Weights of a small transformer language model: 133M tokens.
Each number is 500 + 50 x the weight over its row's rms, rounded and kept within 0 to 999. Layers, rows and columns count from 0. Numbers have three digits each. The size before them is the row's rms in percent of the matrix's.

# layer 15 MLP down (transposed), 384x128, rms 0.0721, rows 157-263, columns 0-63
074:473488496557423486513530464579542505454512502515455588513561552446481414421544413463561469483487477524522508545505520474525413438360523474541538562586479484547485437530505549391429513415518497
104:445499534476486506537516487528478521527586603519519476577505416505531509402512508551494562495519456470629542539381498509541637495533490536512547460473530537503567492432520515470439487599465354
088:498544527493470423539562520566489470493605511529567411476526510586518565545528510498485534522512433407489493508458529436555505545527631508413376540538500474522397470473499514699485464477490464
093:498510499495535482501490513486542473530429481523459440459483596451496580423545446464547437524518506434534473448506483449517441604531459482541559481509566526560499455497468618524456522570478563
097:507469567593530398464545537541496585437455440407436546555464431539580478454518500559565558542490461514485491496506486461554535528526496566471435494415545452483519423501549421471472557473597486
119:459520446561388537470525456525594516462582457515511485492498493546513445442569445453493606508492662437563523449485562497546476575541510457479466564495457426527479475514475474554498391459525553
085:455480579473526601453486536441533466467493464562492485458593536555582442451459554502479546487494521402481559515405496508504447539522446563553562614438599451480570483581521524499443500483519536
096:521507558525511491543507467501534433503508481509577433549541542548423438602477437529527480550544517499551404555504565524413417485493481472465522466496539464494447528470487559446492591428539557
096:448412440495573550398526517498518599524492514489538489478549493408566490462540434538484520475443506481603534471490492487513545549505502353547536524497422496492533440636470409505476428488471509
115:493414455548472556532464560463597502577588438429479532538493496522568542562556509556500540534571441493478533485487529498520439490393465525557510523492433419480546575481461540529577546549471496
108:464511644488532457561417645483502452420572546532505480528442510476485448491482493585525568479397504403465446497454569472528461513479439478487552481468532486539624386498488466570562512486414542
083:436437435541426511488438498573530523495510459558531513554515526533576538431443505515453572487623442546486428490549425517489524491407601543470481518533504385499465541531519536492443498572505546
117:499487507538593431532463486442543445557521428500537493442508512513427481502545489495603612447568476477456455548511542565509487485525497502521423469574561422483514462484423511428470544563471432
083:507552483474607526513505485529538529587609441527511529485488496450501522539582487455502477533525425557538527451476408472493568490471528507560490469441526476539566452489600547485505541553518510
101:515555558552540509567535465493497559527478429408517485465503495534462578518474601331457606493537480563611467458561408533420505534493436519484521448416563516472546553487395576457555437484523463
098:466554561570452408445505570589539627572459500502511493498524516420533557464543484495509508543526557480425420474535494519510552488547427437492521496522441494499577435513496513520489515470531524
106:507598577514512451493438508532479484507524446418606461465484550553444485534502500586532601450454516491473545439574620456533441465512495383473507533467455473476555546565508528471446422478563492
110:459563583551518446443532531631477491566486634537516580466533573586389518586547475467440549439488474410492467514444515489501463436479529488475486419403563528539480516536439590455417466503553502
113:432487507613471554535551477427503560490639542468511564517476470478394557570541477579520615458446432503537502459508571495524492504525537525477441435545509511498545513523448478479472600541441435
089:585470533449421526511424453488556501509562505590477593576539496591497540498576496506532405537537363512502453496422556576524478482534545493486525578472433566534552446472492497461464522468503534
114:525575495489546439491456440583470458499388375472497490463524544515514559480567560560524461476524546442436471495546430536493551496505551608537405480454512494507512508462504606468541425488506492
098:431537552561509568406426499445472597469480512550477542475527554527508462468517521434467533567602483585498500517428464493446545575478449425446436592433516576547495531452540476467443482490590522
103:568510510402547521518601531500426526471390479541497446383513482453462448513572578498486534457529487571549491499525520538509437522534529475498529514481500432628515482533385445578532507489536400
091:509572549495597472543433449506512464453598532486479491508525432556556448503502483602377499510574498484489547408591514491557505522445499509543490423466478442468428474501507484501418490528582471
101:430575504615475530533549537467530522507472478508505504453503564382546541589600405487377517475478602565500623569458546486515558453520519521609497483500508491499493514464554516461519454494452488
108:495570560493415498487523457395535509500430509454607578552560579564483472437440483488555425460523432512494492514480433549506508504549478463468518512563508540439462461546561535478403522572441567
106:510499550547466520609424487545435511550596428559440477491498489613600558628404506505465498522517478519415504491537486447465494528498400622603540462490549550470422559523449511565483530517505556
115:417526478557563386501489523546562501417581523491479544517517491448523410490392508551434549531446526487496478559517514484475559520467493510515429533528554504487446372577445546473543490490462439
090:496491411522537570434516455480458495441511619501472529482552466488567522497471545484526475425439359547505515498496433469493512512414487447478484489551489563469521434475563505477515543493566477
114:540409521526458481522421455549483460492511486543456548548575486416521507546481455570480489491527493432438469580540422500475417467455379426526569541474449486488479545488490461541536532466390596
088:493519476520470646495442479467471389576537437506449529527583460530557508480472532560444484452533514416533551490486500511451522528480516496535560474518568438545476510384525581452476465542437466
093:535486504484483486453506508548414540525484501458495443465384582461474503585504476586455495606515478518471470498540595515489614502512532574460453414439497622495499502539503503369516578498466442
115:463465430535442477477498616456523507539444455505551432497451488477488486559492527563473490524547465506444575432491542505458638456482458559483489437514628491533529532476617436503576491550513489
125:422451455522412492455568566510564513490460533555451494493565444472507563409429577406532575388529588487537425516513444537505450551536485484528482455455519549504469556478567477512515450549494556
106:541582496493432420448527495497517465483445506492550563505498557488450599434515521431456404505536465442562461496547458505462493531674541482418429549443489482458417536502462511545524519495568541
110:458575526515460441431560582366487541487489524495501521586549511447538528449492502527563464494488488538477581485415464427476568565489508366402536514551566434536507509528476466509516432598507484
086:499519411516517414494460445509488473522475466460485402572529453617527488494398558468516584438436531601512428412488588404499518614470571427426530509474400488533428522426455456450533492487496476
130:452518517508387478466496484596475590541503580514409540516555425515536600439440493469484482472440525477577495544515487454509455493491503447506492532566546476528461559477485579475526409476487468
102:485547462445443541537444494488524391375503443472543465471538513502561469465470483480579572521459486544550583458467430508501515446536447451531504628557473529508499499558477441423476531497519566
089:503474537559493464525549449584460489430553525557475592538457561519460540599564558558471475488479558469410411416501452621446548557508504488558482525510522532524472437523458469555514482496461460
094:525532507458553581562535498491450445501461612527552505528501404426554502465485475518482499569525543635441549562563414514445466456509501505544479531502525524532551528422484474532539522501463517
091:515477489508537410587615548543473479545484431532525485478446582512509394520515585541589462452572499495651559503509447499517457488507420421470507497553441520483480484466510505536501413481476460
097:423560511529418453490498488555530624469526526475530525523509545476471532485606530540538521494478597481477557446460609511486473427530489405498424534461440508404466439462488516526510483550424430
114:500516523519519527515493412398460529484468568504534409534539534449438521605421523435496491495546433497476505493517415425524527468572583491492466486501526474425485533423590501510538440502474487
107:467528487567430451447480596469511473519450491530507561516517516523505491536495487497459527455532509459445457512480471438517480443570469585462538490527582546445483428432511622407579497503535416
105:528535545462526536543438450555518454454505558489442543478429553522406558539505482566439494524515464442491508601580450572507513531498541474492477527483446490490532448446424468476597535425527480
096:459521453465554422407559602549528478528620538515569419560483446543480523487516511494427571448499498463535509520438528462458467483500471508447521510443485512563515454534488492474506549548469387
090:511394557520551404538489409556481438408413544510528532516522476535489401427505553429485523488506450404433478572519573491431516476486502484523506551500504423522572590465492530517619458578547493
089:552486576476522529517503486484507501482491467389512467478630450457527527460530557521526552430520485527533452551590495608606461440424474483487588502515509504605519523563483470527472499477495496
114:434478584524470468414395549530553486526456518547555631511461577535514533370534498525447522502478510494568515531529467511514432493564554448501447527535455538476456520529519543420461522508484567
083:616582591425577383527483439589513512572551518442475438498429518542496597480586540590478478491592506472356468474514561400572491500508500516447555448495510442505538544570467505542551460480549470
091:512493507523528538534505461456428502483599522608426498465511486549505536506491534507549586415496436542474477558475529511517465589532523511544477549422448519542530489459545465535422505412511508
091:502620515419523510514506571547522548511567454521436452497442437500427551586568535506547551479576472453508411479458483490479447499487419527415568500485443418443530561543491474498524539549454524
081:502506607561500465421565555467510367472479550543464528507532524528565511475507548492527506483545533437522505520440462433486501471564494579435481551531500601535482580472423528512492583481561462
103:489491402474494516477398506516527497520543507562575573483467561470528506563484498372478525496561438496480484436433458497363502509541449552611457493510445517628535464479588582565487457539545543
093:468450576573569487532528427559519559456511520522483493415508462464515546506526425474428566556505433470489460524394633539475542485387455529571543509487551495468535553446498475504456509480506501
126:407481543546545566456575479513542619566461583564473532492475413454506510605468568493478424536388527447531539567481532548526448486486555454546529518497504519544459497561451465481578472381531434
110:501480427512606384520506483523482513474566559503474473502373463466552574513467435458488472558553525475564454479537679417555476440528575430463437549402572532544467418491481407612504434528501500
091:536475595531542467493439550549512511480445455558485505557567487464552526558590559441507554497465583459535432443536467508514486483393421468532467457465431542447440587487536445478502547487494590
098:534438563511500555537433510526402424567530514570489526407535508443514520459537544499483377504623491576458482487472514520427529550496435464494559518585518518465617498399472561437510490462593399
123:434534412487494486436462455380468592417535500458508536508528468453559487441598566561555498504467478493549387474473503462431531493453495468495524630529410421449506528485469489508497538432438528
123:520445497588445404401545576468528405481478424548478556510508431447421506551517556510498446433543516494570485425581553537475450497468471490534551446522402587499518419545533442560476508532443457
114:470436542548448471512601545518437493543444486561503508629539485542491530505483386519540413537543495496529441544492510565595553395547481477428573459485541558512580481580487465565516513513586425
118:471612445486462504541527466369559515527560392540555547491531550481479495429495464470524576576507532516476593530538423534476502540498472469533407550508535524404413515516473492464532500531552487
090:517435417530521491422535438570537570566416559461535398519594553441423548451589453584589385457535452551529490454508509493497562531545540537582509499564478437483407516604449447424519535511450499
090:509530498529460505576462519501407505556470369482489515609521583542466475491551467456534483410501468593551474443501545510539433482534497541510488423542531559489448567496571361498497380501463516
110:493494606481447550554460398543449523571515413488454511410579493514551530474391532483576623429544542495538481632541456532521431510514557507520495494511513450379522496529392510549502466578479443
080:535552553454552496494491568435488470411481564576539490600496516516465526424492594527447586441537476500476481498369445496496484480417481498394479588431521412528544534487445532439544562413487460
111:571533462512455460591611458520477509518515445508539591528590411462472519567491404486531475550459512542417499502560515561540515533448506479466517506562492434456505449564423505544559583405441530
114:474535473432540496521421521551557443521442522532458559446481467464453531481467509540491507518469430520489566511523420526429449481486546473513569462517509437465534509575491489517606562526521439
091:504493468440633504542576548462395457517437527530523498576406418481512581489427455498507479443470498378463408535547509471524533452448487541613536424441556533532472512466484473518508566551476504
097:477469499496610393569440509507432479557542444450513500486481464538538555555445516464518540559427600438570448495574448501437522610550468490403491523394502602467482424488562529517501573504496455
098:516406451509520361501531475514505520514479497517511516498454533575490559507505500501490591470481427502461445519554466460419569536483484439472456539468533534525569425556491442436459419524537386
101:586522549505432476525611483537369567485479467476469520470548524515549508577356525381468592460493467525541543530460443502441491537497525527486589454544447470544557527458442348420475603489440461
113:566495479402506423570552460461509454494469354507522450511448515469491521506552516502436510602525487532432542455554541532479541556457517413494538518443501464500444538526479471568615501618549393
095:397421492635458655473428485501499475487505500488532467572658496491574452480477479547546558392425452498513502518562512546421487446510499475579519528470481514418436580506554508529536506462361456
091:489454384488508520533592447483468487501517540522489518535452552452461477438531586502417607523462517527420520399499509518469492471485480493533487622486417574433472588480535487461499530482423480
116:461483522513520527506435520502505446438529504562392532445527496473503453490519492543457520427539474495482444455567499494466417463561463614457460578523521473498435555427535469627499404525486524
088:388558439508543495409509462461536628600461523527556495519524460509503459560508479437483476567510482594567555452484535493496517568457483530459541454471521409512514507506437427550606541514451556
090:468435528520451530517553469503464503478410508386552521501490504538515473470447555557496547605480525558540344494534523576429487584439509485503528457532426530577465589586493533503520495487532508
098:479534449516529382424480584554581586485470530494414537569489551562560427504514559567417496462478567479586443433503599505495523561532414463495480468471521567484540438524509490468484480569584510
080:519483522498498435437498462522525408578490457466467489480457434644497473500556477373483449593628521487488484389437441509481462488540508479491508469445439518471445390480451506507474550640519524
095:444475481511482517483514448557557448479451452498503504562513498495564510469548493450484534524499514476559507474455537491521483586534482591428639520434401530515496510603529526545572515556460576
085:580485480450524412460471509498485441465454512502501492538459493575480450420539477465482401553532493551460497437425461459610542661493520623544485430417474525505474550460582426497454565484576536
113:462551550568470514508598444468510481538458526551509502551568375470499615511486523522496477492518520434559486581520553476551460519518463581478426528419456450507471476494498503546601486530528557
093:512446458449519512513477514498602514494518488441509437481593549509490491549550547487569581417498532501476536506484472486534442481526485389549447405447588520538589563496608515524405580525510552
085:523547583548514458507508463538523420564448502488547611434454508488534458465420592500536507490440490501464468382555608542502547582570520467478490528553540479440477554489469382472529460488539505
138:496471444486412534499433515505623544427490480575474477451440518475559404517502539490480548469453555539565636561511499479533520512553489535513599564533418523631524446543536451486526508418446562
091:529398549399519512547545483572428544559490429515593482451529524456385511502483527486563550576490479419482488450555479491473455393509516496496523498460421460475456587558467523540524513495499477
091:492568476478478575445507485445466481535540587520474529564523510507489487473538502492587413453541513546515428406470469558549430425489523534526539466490508366442640553472527483456518633516534594
106:590505447498522494490489417519527529529406502474446521487317447484528552472417525406552486502531534503439469465515553465492496477593522467524578512484532490547448485527519496447526450540555437
102:475578457539627461514584564480474493524476527508397555498500468472519566569450513483575530449480490507569475468513490459435427564506459544488564599431503433497383493475469468562420521505429493
123:494448420530369496416479486513485515556539517512561523477537496483533524512407508451495532523516461477490510584498504517471537548532513449460531450497480551428529464523504530377548591542488637
081:433461582500416458441466577542495515549458464440555431477527532596533454472592526549531493401563466536544542428467528546450541450511534445484468501465470460449559462476416497382533454487540449
090:531479491569580433436551434570535597568487540490584413462533468524444505533514510503503448440520527539549534409476527479571484522528518533432571459462497528554473488551446423455578530431458546
089:475502576479534367460511553506511459406563439473500431570549525489467500444603465511452532547503519551571494441558525522481548572444600588590544415514498530418547474469536481552440554494491435
079:485507499527483497459525482518468622397538437466497483420538429496371488528556503515522523479574486558438548490570519487553528521477522465602470463506525518492476461432613592548494544468503482
100:464512492399576401573497477460433483466482601488491547479403528407494516505458464545497529563496479525626514479468516454458456589535530530487462546583456448531482519561489463483571476523423449
118:494530463519420504521558511526456499538502534533583456455421569492518542544508457510419501567525505533433533505433536501501492432554476468364425468636462595510441519482461552529512497497528451
082:460518458457485539495642482579520535450569525527551565515541510503598502506518551394470429462507519568593510456518561454508510473546463521516477473479507462546568484510481437465538537447446496
092:519527477490560570468562509424527492390583523585403493543724433469533498551601487452480456484480507447517436503553452482502555485404483489543500521473430423445483544533478560479538496441496471
079:421540502438513402586478537507477510567519419522475475512557589480597495362531472510509509331576428467564527456466523548496420508556544494549543490495491537448580531623476515492467464495506457
086:548569422637522478536491531389507461498497513478530549454498451525469507540538437543438520480483526456534524485492492448500527492450510481572464459357451548516376430516453418449455500492459507
100:546566463577523517483454492574489491554461535555490501546420526639484493548543478436542629570574470494524500486437550502509492487461552506470474455472486490561550518585571456485481505520426457
102:511553490565465502513486513522494587450486573442553551436531519562494422472523538473445451522465485478516596429467562446589493475443515494536422528577483459455491478547629500545452481517510569
095:510438490482458431466542458519409505510466451519656581376505433539475512517486520503512485527545613490521482478478462536428533575517459531505476420545500517605549464507494519536523473551586458
091:546458505511436406548511503571505473421451519613517384445576516508554558511527532432576488545524547450443595414466508518482444527460529469514499477575558540519437453507400490515485494564499475
# layer 15 MLP up, 384x128, rms 0.0721, rows 158-264, columns 0-63
112:486425488451518466514534534617406481535555489479507444488478484516407532548450586536607604489610436493468422515601492520544548466582564479549482452450443435467439607478589527552459561481492533
095:460442573551456513567553412547506558410434424543517525428495565522467570481597485412464504490429570534519514477463438498554423427514521616513534435542555474493475405485561424468455501392430499
099:404514425514459475458467550488483585501558594557422478492484545472458533572485568577491476477523368612500424443535497505432459445534530413530436499495411487589454482504476509621470446432545497
100:507533471454476483546510354532514514556517540487571461498479492450379430591623493473523578497421453469490535431598478558499539519444423505461554479458504557474557486505522428467577553458454504
099:518482480513581496407471488611442420445415461477421578552502522533543616459441569522461510423600546495449482511537426441566440567449531515440517516456579528527427456471635522519521513471496500
098:515611492474495506512556521498447493473513501415452490553458463503529552484502505514466568385475521380527580533459470456478456512529474418591520466535466525527549537358467434447550470483544512
106:480395473542536546545499537487543510595441504465567530468462511452416518499429463514511533483536420608501413459475511443490505516589516551442520477509537468554472459495370540562540577522551539
094:566396548455471471507572456586479441449514559461498452436522489520471539466473498487465492486558496432438584534499596448524464536520386420544482429560455579437519538530518527541471525502505389
098:465478553456542502569373460549445483525498545519450438541534518577509488495438636459516472497593521529483494564443441485440547434533429447545513450506549517445407527399487468540478536538504458
099:541399512449569491438471513554470513504421509511528571511489572474388483486473465497504585423538421510542501524483501476409677549571482494436509421548573459454483551448394459588517531505538549
104:570451527570442433533524598471540470497555562543531450541499564440483526465626471534495448513499571436468474404508491460497479473620504449467531387501563493437488495573486505574531470613426508
094:555477472630583484574494567514437588432455502512471572511531521507468515527504539514536488465466563561449517484514569478473458489496516521391504530440488471555516566514564583537515454426496522
091:521512499493419509520392486464538557537499539474571439556472533540490490473552510585503574529548453492600568498497501464564540508533437443546475577456458418385517428473404574528459490461497396
100:562413563483489498540444510485459462436560526509508485495580512498482330503580507544572456447518515433467546469486592565505570487447528463567522496528530545469525443524495573406452598483487431
105:496538428499533512464511528490488533585628537569435542403566568472479476541451484494468561472520474440470425443490484382534476549482479458532522517452459456445500442575526512413542475544423482
111:452444458521522473583339471644421488490463507477445418489477479511521410491518501561608529476526429469556503448422526519427550593465447497514498491532493522407509593482500576541513547518579461
103:489533515524524413495538567598515467555493471467495549404545474544470479516548559455571534537595538506485492457579498575518446472399457500508574443490474651460432461536495481447516535559533467
096:455515604529539465457566471551518613473517509530563477488528570501453445508502485403513559442469513494513471454568540497491542505514552456414537466504472518431506503405488566537487496457522547
102:534496506474468513495482483488514487539473521505535424489524553473411517454588459449510509527569556460422499541545504556508533548490504455509463478424402549554514473504518522483516523515484529
112:428517469481521422545484494508439521496545485447453458467449406489447543607464503510452529543500503513572502478497540479466449601539374461500466499562495551501500572520474552430547541515541420
106:519577480477430515383406527553471451441365574435551530489470466520402542543428583458506483513492500531508517476546607478481460433471535459566551510480491489445492559542388443521545529433543503
111:443440552536372453478541585501502476495551546502384541449571469542536446520485558522522495446499476428528496554562533488488558506486559472474471453501554512577478475545567594457492685564509471
102:501547490418477559477512397559458479436461491546469501470531455613521519471574496536560492480464481519474516589470450504585513476524409473477601544489450488496507561448496513505519447515590527
094:510531464530508447529500441506495541583560430605454486514570533488461512417438592511599477518543471498457471487500471523548543542534498504479452423484480457546448541621491450467352515535533489
101:495483559514513509438494499526478447440631478461500463533534469413417517529524452495503506436568483583507511505441498590468537543562558492524599531454462491464476468442594479418517481426510494
102:491494483479547448452450617514407469428431563483533533405414505463427518543492514457498510509456495539520392543543598536458560451383466409483539474445514513477555563517554465491508453430476463
091:532418395433408502470518456563422557509449545535433486471459489535425541451533480497665548459549493585486502434557526533483504426494479534426563494476483525538512543460619484513526659529493495
110:477554523525534521496475429541493539431467467442495436458566545491493426425528513510443445488408510532599423491431401514405456636492538559493489559593404488498556542390594482457532480519561472
102:532503612421455450530494498511525518440526460469523367500508538503504500466545515535380491545503510481465549489440520577420567538496544458582575511448583500518411515492535527507442501448496511
092:486553537420478453494577542531405427420493505502394439529481543463481540451525492596564531603606431464489466423439517494564438476571560522493462359499481596565448440607499554556484545493484499
102:591531437504515504462425522454416492496542568508530561572505447464479540394413520549564471516529551475481443497462436480547424538503517474545583473558585438531485521565482434584456505418497486
093:518518492521540510472433601517468574505596505537493469546502507538477457543519507485469579471496492503558393464452541501546489493562455559413589513475577515607541517534539541509426473454443474
093:550480492467570512528375572504498546527546425433618516507524561523540464463492550456479522506457528486480524447457610509467468582485543513538420469489369501528454447559433568465594499417508480
098:513515478573478423490476485517459442498440498470511471550492484494363478545492502510537504454580513527494502438423627494517478524437386570494534422507566565536499455519476496509542392545449532
102:514438484535525451441457504468487515542584410452618452513488529482535546441442538400559528439575475551469412494520380502429508490520523533485564435574465484543577510482512500445486513552570522
099:497564562507573461533546555556450413518521544511511513472562522513554405446496442489432539474520495458516526564401403423489585582489499468529447598424394526396491551491591485465431438554395513
100:484549587414553490465493542486500530550484459491472484454495484486524539580407447527567501442510512534513391409551494446590498543472534480444531493552510473589470500448438556511514492441550459
102:468376490541489505488506551493471425473485499538455517474496603523512538598526558451452477461506487620429487413458492537481508508562514525474517551604446410579368426592534481518558564481477593
096:525469645487447502503475520508521515555423447537505436553507419502393546459466423386581446544402517584539531509446520538494573463540500522495465540499442447439403461507534579434462525557536555
103:575513542506470471531471529459370504499489530493454508537635526564560383578463455456549501489505571508581550471546450589461570459418493510508494523508493554425530578609492475537438527473498510
096:472542466495476522479457554467425445442557539530454551448498530434560430510548480578500602460450528533514423467461456455427524492467474465476512546451487422482546427463598438456429464528418560
100:620593564413463317454497491487484511496528446542512474482506465470529436502500463472555547536523484541429471457544569502492572449562451435530567489583415556451465417528461460498485531527474608
115:480560458522573468557410481536512554463496449443441548519593512480555422449497497491463522481536419506541398542502430503502513545480440468543475572515407542575480476439592495447512481429544507
095:557478495473400455485511512416506451542598516544433501447553463524549479523425445477471538443517489492484511414581457540578525474536500549439659437477560498519460493518555458481548488423490519
099:495545567434449485496467549489433475463554550526566437482483504559522433470546533543527563419446521456530434464488556414526489531550456588442521392487500568480532612532522472462471505478553545
106:552497486474400526453429541450500503450452533597445556420519451550526538525476534438481475549474550602420421520548540574424499514387500399553542438432479466463551492430543521547532540546525504
100:474487453507528512460509449486494502487458381430536485448512509553398524515537561443524508503639510482485454516512560478469529542428582490589481545440549407575539450486544521488489500580493486
093:520566479523533422511478401466493452463551571453502454519534435557548512591467510507450593532525504440496474515577474446448576468567514538466484498420483565487475464482549579569535526469553551
097:521524506493546467482486490554555456394524518546468464535512457523480534469570534447520523417419524630581423568483543557546435438416539530532537467579433502451487492555491561514465481512505553
099:658469488420565459582526492427457414450405559558416486549453433544527467550496388557501589490582532479442492476578486523528554482499486493529467540535597531442533516501507453456521469573482415
096:479416455536508529602490541578480524595499451565557497480489564461568433550447525530420494411453424499616464558489584576515598523485412503489525537516389475455386535521443581420560453512502448
106:445511547480429487482515496511456479513516516599525529503482490528533489510509472483541503507497569371556565515540466476417477570502479451484514447563637493513487554490565461448502496517446420
101:553443518567402495560524503515477537558516444505505437496526401559415464545515498529413514478505501578488480501435561526387498504519557520497519381527476571447570453456537556526465530451475442
112:482438492544551506549510598462423532414479409466481448480521547589615387453590524591474567518465482456500471464489465515480490483515495430474469499473517506478520546431528461546507522470450428
114:470428450536460534480544537549475541432496428456552562436509508456442489538480546447541523450510432500501465495479459391540478556514522560571452544510491475541428549415561425448500425556548518
108:463487464426540468503418549543458581490491565490518491405475546543534546479454643523560495406498483521473501395614493450526511549457472526513530464509504568528548507530518504438523542500450463
096:474439486555560460464505518483494455479565594497495508542534575484367576521518562540495547426552508391507521535467552569492543453514557470446469441571471573472502558526586593596513515565511415
098:473433491466476558457450484456523520489455563512436440414621517503509492431571526435499435487466584578541491507489493464466430460517508554495582410426450444395463531501493495580490573514591490
105:526499509510448494478405418541473501457536540479514498491526539473439457464606579490521553547449543565563544554469458499474556536492529535491550393487464496419550568534486564521603537511463528
099:424514544448490432488595516498495498500537504522501516490537429515503577414557452516482535446560559449466482531519484511584476446477498451444453496426541549633385467557493491475464597494504575
093:526526562559407460499475465497453486576523531557497569514545530451520475518465524508565468461573464429512549437559542595541514539618473593461450443528408547520519468534481512528485553498461472
103:525441431519458451596470547419423463482568466542493446538547446495530512590412570567492528500519504463492497452525458476437492584544409570486553393538513592582440453470477539427528593524505503
107:469523509484559430448495577436422565402550573549479466439589526482544432462478477434508450445460585578505433514507557483438515468564519540472521463538487481524495422584503537501491514459421460
091:429536597484537528498409462438519463495561412401547558497566518494494484462561557512410557537448587480488532402444533481474572447528454532519571440605564552474462506460511572438494566468508494
101:488630493565518496517556497444485468540495415431569534528585499453500476528562516565524441447435510423533452459475393527505545532435476456601438553543473509463477531516407463531393571504496498
090:522496474542560490479511503539523508507570466484640449477525440513545479428454443528486508439580502483512515538504576613487605608558542461494444481382503554547491527532456501575487441407495430
095:447455487500446527528486521499518572517576472456462406413522483450492507542452436533366525548474468511517409406438454553508559544588520562572510554479486478519556463456535479532532544443525519
093:522543517569480404425424530539478533491536505523556533482496448505466421536371532488463514501580509542444446572450502516574542510570543446486444538530460526582537431574555450558492611440495534
118:503466473596523532481501500521517468476419610570459499483553504506507413518447505500430631474489471504468456489541388462442487519521448400460464482490404498473550551443607482479566431499499522
102:524563588460479469453517444554454472462633502474512452416462485516527444461505527449522473465561462474497476496421459471580467516518542426419459447563487586400573552401525444537433533439485437
096:465561468478429420470416448570434459488548457459461504489437464467458516579456517491457544575546506541487475436485531497473554515520535422499538434478482619420572584497452454500495553526493524
091:476561448470487504460551485483510586492438509484541458470577496519535449523526493440499463454539552531566573530438551476580528561476523503548516468559467492511507561513406437384480569448519560
110:582415467629554376526489560428512420437485509511529499419558455529406492535470523487474475508447496512444457455594456435458466521451522503520471556495545536466469426505501515482490516474446461
109:520524519517532421577530575462497515463464507462476489521469451571552538574509506514589556512505569460464381504450539559528506489319513472469541529555463601536437453591421534446501484494523494
101:591465410588483520484447587586516466558519381556511561513509464561490474490516495442456428497463505496480493427503528552489496413576542558489412473483463544430457536476501530434486563569461448
099:412504534536478490512549541561525551545479462529523463497624513537529432533496404539509463524466473458453557545467525622448517549520555390485472489510439508511472448510472437382502492486541546
094:549447516500441452497467518626495553531495557511575522462468478535555408516564475565504584428521580582552548383474519545546547524553483500462496536540430531470466582512447443492445495494590454
091:461569544524499568508454440500570567587474470461506489500543505443487514460509486438533517486540484511575443515397567594493547499481503582495503465514468500538478536442500512373524476542632448
102:437529447468550468405474536494487514510593507551499513528486565555495556417407414509442568500512474508525504515655532628544507484524485383430609536350471512531558458537504485433476495463447488
091:544374529511469476531549478544424477521418440587525492514518453558437576478463457465597489548552471537439546488486539531499572465459462521396605498434521581508506483463570588524496514535503463
095:479559557385486447538536461480535519520513591501446517473419462524523555492511447527496434511553484408455599553399571540583525473517498570509565505439503511535500490490472609427537493513424425
102:441485487535500524404445500436579549486504546563560551527535537490440479552496506427440499532464417531599436516521522561409483443472507501503409460504497515495545439501489493427454611568566462
095:545516478560540478498503470499540457520474484482461496538485468523459545472444457547537480490449490534466459553628605525420477471463544484445532468399560645568426486522516513564474474465566511
102:538518451566450493513542514534461603567544538508448560522536519540435464557491523457492494455460535530564503473485570562416580524479469453418427558475495486543511535511553469543424569524616594
102:430498449534480510517494562563490503509484556556559510548540449493502424579499509392434514497426513562548442533569577457490523478487481546503573529464384576418459493537463599506555443524522409
091:413415468448461568484403437584589467453470569530550452490564478564530467496433590448582481564438475521555481484508478545423472478493415525517549522441435639438438524490471503530568444504500519
101:435485492483467432484510545550460482540442542504418487375553416495516494506450561518560482419513463524547527537578525473542545492505548443617496511472547557617478463512532411502484583436482486
096:536543556412514518487548416487493439486532522546549468488503454520419540517516540514497401468533443542397501554520498493411424503467464494412517455464536597549501475461521528464537487439466550
105:467564444533492494459495464464489541417413584542476547487494541527556424441550429487470447453455506516500592542472408635500478595549493557587527471518511587611468420480436482468465481586518552
095:471507510545517469548458468516492466544603494454505522478434567454498484619559473506475443495513445545593478445547415495454571548531421417591469564508421472571427615517505479479472517471556468
108:457496559469473488557478487530530515584492468522534445583597544452446461528538413510480440457496478442561476500488552536417553438520477507475459471430489461535468518429605554462423562439550484
099:534495431554562497475430553555449487451469480440566544562524445485534470490531535484449506517435461515448487444517429441525568561446499544463431516462502456544536447493491534433521420533547493
093:411490477530528538508498587484468514450515495402432546489524442430460423452414458426499526478496523579502502531505430547556441567473459479535595517514519429485527586546536528570502535455588524
091:545543567420552496464447518511494500444513461454514539500495488480528475508529458529539578421441492448500578451517557591565550456494487421473613433456531558453550523565556463520549548434451566
095:551436467571569547514363527496496500498520427371543498509505558432516475496517579499477607438526538566553526432447490416485544544514437562535574522424446459491500522559494497490471451493451534
087:602400527488494562461440434456551546505484507471546437501496459590460500434550556538501471423451478541493494468471495543505485463472491551591427422461492472510498542451530590549443451454517547
096:496516474394510495495601454460440530576543396509454461535498519391531476459520580490539495522541482533540446533489599542467437511504518483532442518533513556577534558543602575468441436518602445
097:483552456528423458448507533603438423439462459465460566542550489543442577464589499391475544403445587465510501522492539462459475451469475510513460519498529512565564486481513650502496454517542489
087:474483434531531531506554507437535526512429518469403494470508627440516531490483469488498475468474534483465557392439606556532553424515493550448580442600461419481382479579407362481522541476453560
096:483618456522539463519454571565486470474510530574512417535456556489434544439581530465478523551483515481491563505412509541511526441546486484512522510509527490397546484529578557558494541516543415
091:487477530527553384590509533457501523487484442485486451457428567454463540500490475522536483594488475458469516545579446370490458486528399514481509494494485529523428541457536427504533428494455584
101:496467528583536515580385536451503434470498527457423455545512485520533439510540447524478548448551617396573446539513436539537519513492521534474518499496463443491555430571520556518460484489504488
098:455499551474524452472484513429530530443491549555599540555621509467543531496476475505443511511499475471613548430431558508563527545594565582443548573395523524453497468430474500442508572415529482
113:573464598519483453433464514466539485523469439561580487441513447513509445497405427455457472515432477554569544527605492482446493575470462433547560494561561487492486464563412561541471504496523488
102:437526549483548435507493516443497554490461519514572450449531534616487497502551514535491550509498468509533518436447535526474559553506446487483514457547548499583524574433462422498499456567416470
102:462569552553476398497561473504447477534522483515594383443467497498489560565444462458497451527398542568539463514615584510519521460475494447612458587430494543444495504519507438540425551538543513
098:568484508540466469557400551620509439551486448431482522578455584554479618440551545476494443529551566528503545472459488443493453511549573528414507475548499480465433438446479412438526485486516414